Weights of a small GPT-style language model, trained from scratch on English Wikipedia: rotary positions.
Each number is 128 + 32 x the weight over its row's rms, rounded and kept within 0 to 255. Layers, rows and columns count from 0. Numbers have three digits each. The size before them is the row's rms in percent of the matrix's.

# k: layer 9 attention key, 320x320, rms 0.104, rows 205-224, columns 160-319
# q: layer 9 attention query, 320x320, rms 0.102, rows 206-225, columns 160-319
k205 094:089145140156147082191099080115175146112153047110111122118142106104084116100142145164160121113086096114163113070146146121150156147066135095093122150171112131132128124134108139114183150080101132117126173072101134078122210144132125095134075124115144115041091108158076114129155121099084157127104100143108134148123138153131127151167090138120177153111173151110121151128123092156092080085113133141163126164138092162129114086072084135108141131136103081089141174080170159176086123151129168
q206 095:156102197126108084120134129154140150164188103105154152051148082167119157171136134143117164174101083156091183137118149177113123118129143118111136150116115132195126145135080152133105092070135106086114173150094166114137182146104123134096157136182212063115145110155110131140117112176096152083147121114172120166125089146123112143145121163149100157119133125143153121080114126148150168128118128187124128067131150131159136099157108180095118102098122142126095122131088102121125146060134133
k206 097:156146096117145122124117130167140075143081184139110142131144112099164144142152172181167083084124112118139046168104137138175135107175116154193159096122094118053099158119141099153160132179108136109128089102127162125142146101143118133169157102146201160081099214120079160082099103090108112140194166173101145123110152152124186099163112115098105092137152133172107151158182106127054085149098119163199176116137132156046065156124120156101150113163158181069115172116117159104136136131135112
q207 096:150106141143076113171118151132115146087096179121105165140128151127093108139127098161090126164131080136073144146154137109140158129106135166204174148090129129116133137171179184123141197182164150161160117114096129128106169173103098138152155164158121139124130130089098075156116105144132125123165130145158118161113077092113111118127116154122114201169142151120046160089157084132129139125131132082169088145145108171155100076117146064107102140103177163072107183165105067148146101140136087
k207 105:129072108098154179092114087120126102186130069094114129112123142119094192098143155176104101065071102119093140094095124125089118139158102157093118131138134108073093112063095055115104140158141130114135157151146091135162188136152130138087099154102096073150146167158124121151163142152173155123075173172112106093134175169121165180119176086155121109106133066081097121186126123070071108149107104140140142141124148123106138109131182154120135135152109090084119091131106139116170141164146141
q208 125:128113098103122181118120163080152110148153095129157047143155126093093191113148103159185112111158137173173130186127091084101147149162113063054172159132121160140079113137111120146098111092162125143133092155173098158114125115122109161143121123118142187151123155115096140112168159138102182095103151122128186151097079090102138127096155078169084126163115136189090069171085084121110114141120159143067160100134167165195113154120124076150155119158127116238139146157101131147164077144117155
k208 075:151109151157149133153108167098099126182140171160095161162123134179129131152150114172143141122076109125121217173161105182122157153124073111090099109164120097154127114058119116119071162163110127166141119118123150165138095116142096112140132062163160201109144072132140091113115089172162079183197101160163179121044126140114112161170136127137132133071104136049166107109120153110134107084187149110106140116142146169148128103112111175126143124183109172151145097131118190096122185126086157
q209 108:171142083119158133159106141079089193147159117153120142141100150109166146142145148111130116126127134131127167208156153125142137097124122085129147124116211130142127134153081073133112093128145150114127058105136117135160139048121090195137134057143094189163120098144144112081070090138159133143123145122122165177104119106093136113136158114118120139076117142187106079183123149094127121148097161149096120107103123115183099164151102113191149144135135108180144159092155152135103139144124147
k209 100:146148169105116102164117160146127123157113138139116192095120092147145185145147132144066122149121119105185137137124093151153152190126141117143130111160102103117094141093112164165117163150145101097110146104147095150103055095137141067122131138148133106131138095177107151147169116196192106143177134127125145159160134117117146165086106100113078148166169138017130183094158143137175109077116170106180206167157172148098152102099109115112177117163057162139174112125123159110094136158129120
q210 098:103119172140131121103104146170118142098147117110161191110102122101106100069087119052139170113113113135117098100176119183133030107125129122174118111112119115101125145122102118104143121130079109153176067154131154111120130085169113125119198085116194121155163159118158128090129106121160117118169146124167113105075141100192127137140143138129053124095141158149172143080183094093166103135158064095169121113133139086113152109133105170116107098131126158143117148125161158164088126104083158
k210 101:143152122137173166104137120123095186122118163140144104078111173164120081126104145132116107163146135137117102107159164112111136189140117167132173107123059062076139125117100124098143121122187158111135162178075152156111143121092150134112111196093054131136102143105153169128113186109118123070087107121093119130179173118052102103158110146118153110139111088129085075177106122134112177127122155136119079127148102141084125138144181103098103194103150071092119048111098068144122143158145105
q211 098:021132141186163124147089093121127170123113154099131121116121131130128121158117150031130119112162098120150071102155180130154135145112098171085154107087095136150110135099118097091133116087093171076163110151094146157102127112124143127169184129113155119136120060104161136086154117139114114089121109111110123165133083178105155167105156102137130158191126102121088102078130122111129144088137155123105100131125126159110164102101115171166146100097166104145160162158056130151100142128093119
k211 085:189160084080177135098154093171142147112095129087117173102156119136096073138139106152115178090101179121087094103118108136149077102100181111134096131100159077082145094122119165138146128163187146122153109166156099124128155093150125130114122171127158078153091110133140143161097149121123118101082083097073086098167164106162115139144050207116099127104131119179215176128135110112151105128106119134115112070095128076068147138138148089150104080099106071116113169061179148164091087105146130
q212 093:155130142134101121104173098151114135129116209121142107124124107184127081153110046075098116153054092179122148150053140139098123117159124180175185114114123077150098174121186147123105167177108140107105139169153148119075185170125109089145093135072180121063123176124106101149141108097170112131163142156106077103136150151153130129124111100091194129136085102105132134138149135086121125138121100178112120122081082138091096133167118124078174173157147171092062082091127097130139126112147189
k212 093:155113177044153120132125183145145123110145109149159154111117105200160139132096137176132136127105086150107145138125078093124135177165170144121115092160116118142130124126117106098109177140099092173122150153100124191162056124167147068148171149103116164119133125138094138120151112184117085166118224103103206169156099119145138163129072151093122099070186133069164106081129108120147137094132137116136196163161192156165142115142114169130103102106182121136145147152148142096195127126132088
q213 088:120084122115168130130111139141132122139145138144122131097121146171105099105097184103133091109141079123122166128076148146163114161123197118164111146155126166144094083112097089148086124120142145067141080122141148150130109081139144154038169085173129119103144084154121128092096134101117127122132150142210123163147133140165081082113161097180118166137133127185155061106151143164146094172129119151158076141159174122131190175126120160173129125167108131063166126099102115106094142152094097
k213 100:100108157104142118050101098099142137110146134122112132138165134109129150117108142113114127149149151119100095175133189128119128122140097110023130050109111085152116145141177151121103179119205104117130124148130152114143192137152100098135052183106097147135090095136096160155164170078102145122111088170123126117088149123164156165159172151132087112121099178126112007121122086096157172094189140147086137106149120181108130116105109091119133087144051095133119131171063129158142075097119105
q214 096:128142097161143151093171130148127080076134128111103051139131081097131142153124126161135112180121130164118146150140143108146164149115135129166135155098103122118106149097140168111126128165156040179094149119149122117129147163117137122085135127125139153182171187075060090129135133076103137146130147155090113133134140104148115159160092172146133145139121116103197174112132131096085115172150142130118156119149120185116096140161146095084127154128096149109088143152099114099104088184115152
k214 098:165142177124101130199087158148107111159093160154119150209113142109197110101229105120141179115086088089140125155124137100125103130170114141073109142142192120153093147069048114073134130164145165151101116105169063114136069086129139084132147095146182118104167085151069133139106133166132122150174170118109166174153181140110117121139198142145146156089161111087106139126139130154140114140157143170156179219179112142118141133180135130101124113111111129138121144122121097157164145150163117
q215 092:085111148085104146122129125123083078136192123173154155170130132101156133109124148120134162159129123162128132138127136127142099072101172110169142112110060074162080141141132108088119133098108137182104138113085149184100185074095117092110125102141149115126147110141078171121089119127116105075173109140077137114111091120169184085116137194147115116100123159118117079136116165152111074116102099089101127101080192115109095128200144138129139113107154108160095095089108129074099102136139141
k215 101:135143088164098129062166159127106122147100097123093147085119147147145190081101140134088096096127166110093126131134132079134108154125214129106147133184113147132137085124146204147139173139100119107142112144145107128174150107161154171096183191148168140108130165124191086099115135121186158144124126141133141138161155084096105173108098141121115090147137184059153143129155130084141153149128108118131157179147096102069090155148062116059136076103092151107125080073170119139132118103155145
q216 083:088091165083139148150134104114080149140142184170143151132074136112129164101159151176119141128151106095068096144166097099148120128162147095116154162103123118138140135150132132096092156100077052164118191112130105155146155137095113124066140080143151124118118082099123194113158114156085112092152113102168107131162135144114171106135161107128118123072071139132111118073089178164138132112134105114096139129117121115129138086069155161133142093074161093142197097158150182115105156099159114
k216 099:121104148128147157150078094133135141152165118064115159088088135071119124159124119139115106180151114088149094110131140120167080102091132166093107135128154162123176127141095133111156098117123110161118113104152139083158133064087112153144114147159106112157099124158096148137079159075128172082125072193126090120144161085120135135128152095125131065107157118179153074089134090174125149146141142135124105101123138120217075113135128165092127145152152150110204117142149061123096082093110119
q217 098:112125150210120107166047082119139146141134085137154119078114122184121115105169100119175098106174130138132116105116152134146120124115161149154090131093119138111132146114071162136081158095163139048153060152194113091144107099130107130104146089089202101136133131082132093103106126146175133141092096146129138135152112171102117096119116105147041109153105121142122099113191131149153104125135124073144090106154103077110152103204152146107106133123119084120131141163058090125159174055111127
k217 099:132159193152133097168130162082157078139131140174081113090142128050136136176105142134127120095111074163143118133114102117172113136137100073102197106222127149121121095102150113156118105129188163173072132069047119121136145149147112130134138116144132165084142189178105136122056129161094175147142132153113102107117080098118074097157085134100133185130200144115100122088111178120082136102119129164196175152137139175082105110117145152113111109153154129159194115145118121072183120136166112
q218 096:094169180120127059108119089093082078092111143162078125145138126138140079106142107085153116143172182159127142132140167122106136116130057157134109114074091129152153164142098116096176113130151116170100060130078086115102122096185128157148166137081079114136080142108142142109136091140100135137083154189069129139141160184143098125130098144142094103181175081116158097077159106152157169086096188127177154144124111130144097134091162150084163193163144117098080096115161110154097150153151117
k218 096:149159112133135199137136155164132107102121126165113170158152122131160135086096143097162120097129070088112157132104111170109157103171129133115167157161117168084125137174132149132147135152119180127120163170157165097136105224166158059105145177124146091106152122169089116105187167095136129122140134109090144178105128111121134097084154144130099101141145109156093139114085115150090079204100035193140134120123132117109125154124131119075131049105068142129161113169126141129148123138055112
q219 104:230086134120109133145136053093059159078129140172097115065167132168103096082122110112181113124117169159119106180097083142144195091109118147137174112153128086172148146121134123173135133163195150118190103145203102144120087139133132128086176198131110122136188098113118100117083139148141094134170060129104112091137107094109096161131116153134185152131127152133168093103099117109127153139132131118109092116117193058133078168114082092113156153101134077144170134088115091152128069109051088
k219 096:100151145084120105188092154118131107134101114104202056120087172134129180110125123164130086108146112120125161141064125178118084176127086148118136161114166133106120139126106103173135139170155103088110072188127161125068161185101165131103129168102085122107097168137125112119102147132099145127118120129100169199136130115114127090108154150168084082158162088109101177150168147162156172144153143068191119136110126164128086116117175111176121120125112103146075112141096105132119116148149136
q220 107:174082148101121131088085139132168141098144102115174127111144116129119030105124182132108132114194138161170140152076143088100154126090195131136116168109124126099143146113158143189081165108148147095142074127132073107081133123150155141158148105145123099108122117080166113102129064169120125128133144090081135114117141083160115101115102117181103112157214130103112203130069138096178089132087111124146112111106096111140127134121120101120111099154096150144080154111174166099138115165143091
k220 099:115162093169122103126159109105134146110099112118089108118081138123117155150113068165128074114033092136152072131136153100156181190152077118087159048073143158115126051170135125166129165200173110161118166109097136092077114172103142160115113131133146134148110130132109102164066154095143128088091132128144142125110147129122094124140133128148186090149106116123108062129141187127105087202127108166171136135067086100122129146186179090163157115081123134102141193113147116136103101126122136
q221 108:105143109140214118158124092132170123097105086137127199118147090155131086104132136146145132152149147144092093156094142172107114072126077175163111161071144143113154114138147113093131161101164151162076106139063143130127115111135154197109175140110093105161087126121133154173108100111114134075118126131155099121136150148056156072078067098093157131150104148107140073122185076115112150130077173156132142132072113093141211154177129137103097137108103124109137155130137162206125141154095164
k221 095:121121135187030070135034187112145138131183037157117113118130137112120098163136126118176099131147135140166082111129135124081126126135169088113079162163154139109118087094097167121153098135125138175193126190120114121181098103163081127136086116103148134127119182152113124131123204122109112091186171064084114176123089090150117179163085122142157135182143136173157089144095064101183105161116105126092101098086126085107102103114158166083118102130127140154094136112155137099136066146117119
q222 093:166087135138144132118109138104146184161141060141085095142120165135139116100091128137185110137136172168145076127137043115165171152140157102146141120134059143154099165153139134077172157190074152150115110093048044133130198077134117164075107145163165124179104138147187110144097132088079097073126151150160144114143116074135109114096105165119096148131146152105181153119127158139099086114095151146112126166148146095111136081102144100153151171165111191142102122082068123160090072195182166
k222 093:044136169114123103117106142142130131154175147122093138133063052082132136133196112105116129118103194095070175077090110108156143158138138092129068116127072178096169150108126153138130082183146124171132078129146114130085115167176148096151167101141158152102143114171103128113113176176147158118070118121137154115100129084083122164159155091165120101139177119139110085125122085096143061148137153102218109117177116091179097141145160157143162126122126132142152214133151159143178125088050108
q223 096:109159181139100167133215134171114064097151188089158147109214143150115146178105134156158079037144093122132133148134146122162157085122177117046079136104103078142140095154140131103106080152156149097103146125166170096104133142097154160048123151083157119180160124094065138095162109111109135176173138130126164148160126099056075099163169080127204102132171131153157104084100111192120127146173103118104085141077112156140135164121124121098141093140156079116093127145103117082131130120087118
k223 096:118134127109171101164103143075113179169080091139062116187161111122121108160135095143078164144092198180158126111164153181063120138126110141098138076154088116180134114166142167158128162123151131088146120116186087122119090154162163114212113142174112095107105168068104146076095101143158086071102158142089126132142111145156183138091147160138078124132094134150079119075083154106129159104126142081186156099098144120116104163167073139144107107115119164171155068078155108127121096133141117
q224 095:139117098185061073140129095098184148123134124160113187170084127149157196141102140142158101151156121110134111077133085126121135111152159162153159117126122191034173142127141144090097095147116134240134157112093177166068150087120121072137139092095130193165139125115136113137176140118111070082160124143118145150180183110125127171181099141107097162140123158058101092215143116124154135152112066114133124189133115129123140187136144167142166140109128099126100113105122142162102160154122112
k224 104:111097154081145164103132143100118097125083116125087110059105101131162097114142122145154125150151155134106135129083108078194051123131148161094131159108095086134149112170067167174135074113076055126072104113158096072127123166128133061167133142099151086159174143088124127092130144143107147117109208119121140105068146121128144120170160148117109089192124116136100176094100120095158139098117164110142112123094127055140143093148138142152159117060083105117130107176129155122113091132129147
q225 100:193126113156176167087152091161131179118120138087104142128155146095119145162092132096101154157092092197137113140103145112141178080112133130190087117106119150057157140200160187137129095119111147102108126136125059110166143138110148157117091152110093113138144107160127197163123056070167053128156139145137122143173122137109135094085116124133157091165137125057162129158161135176118113151105108189117190153086151121118122123122158159204096165125144087096139121149169139158078189104150136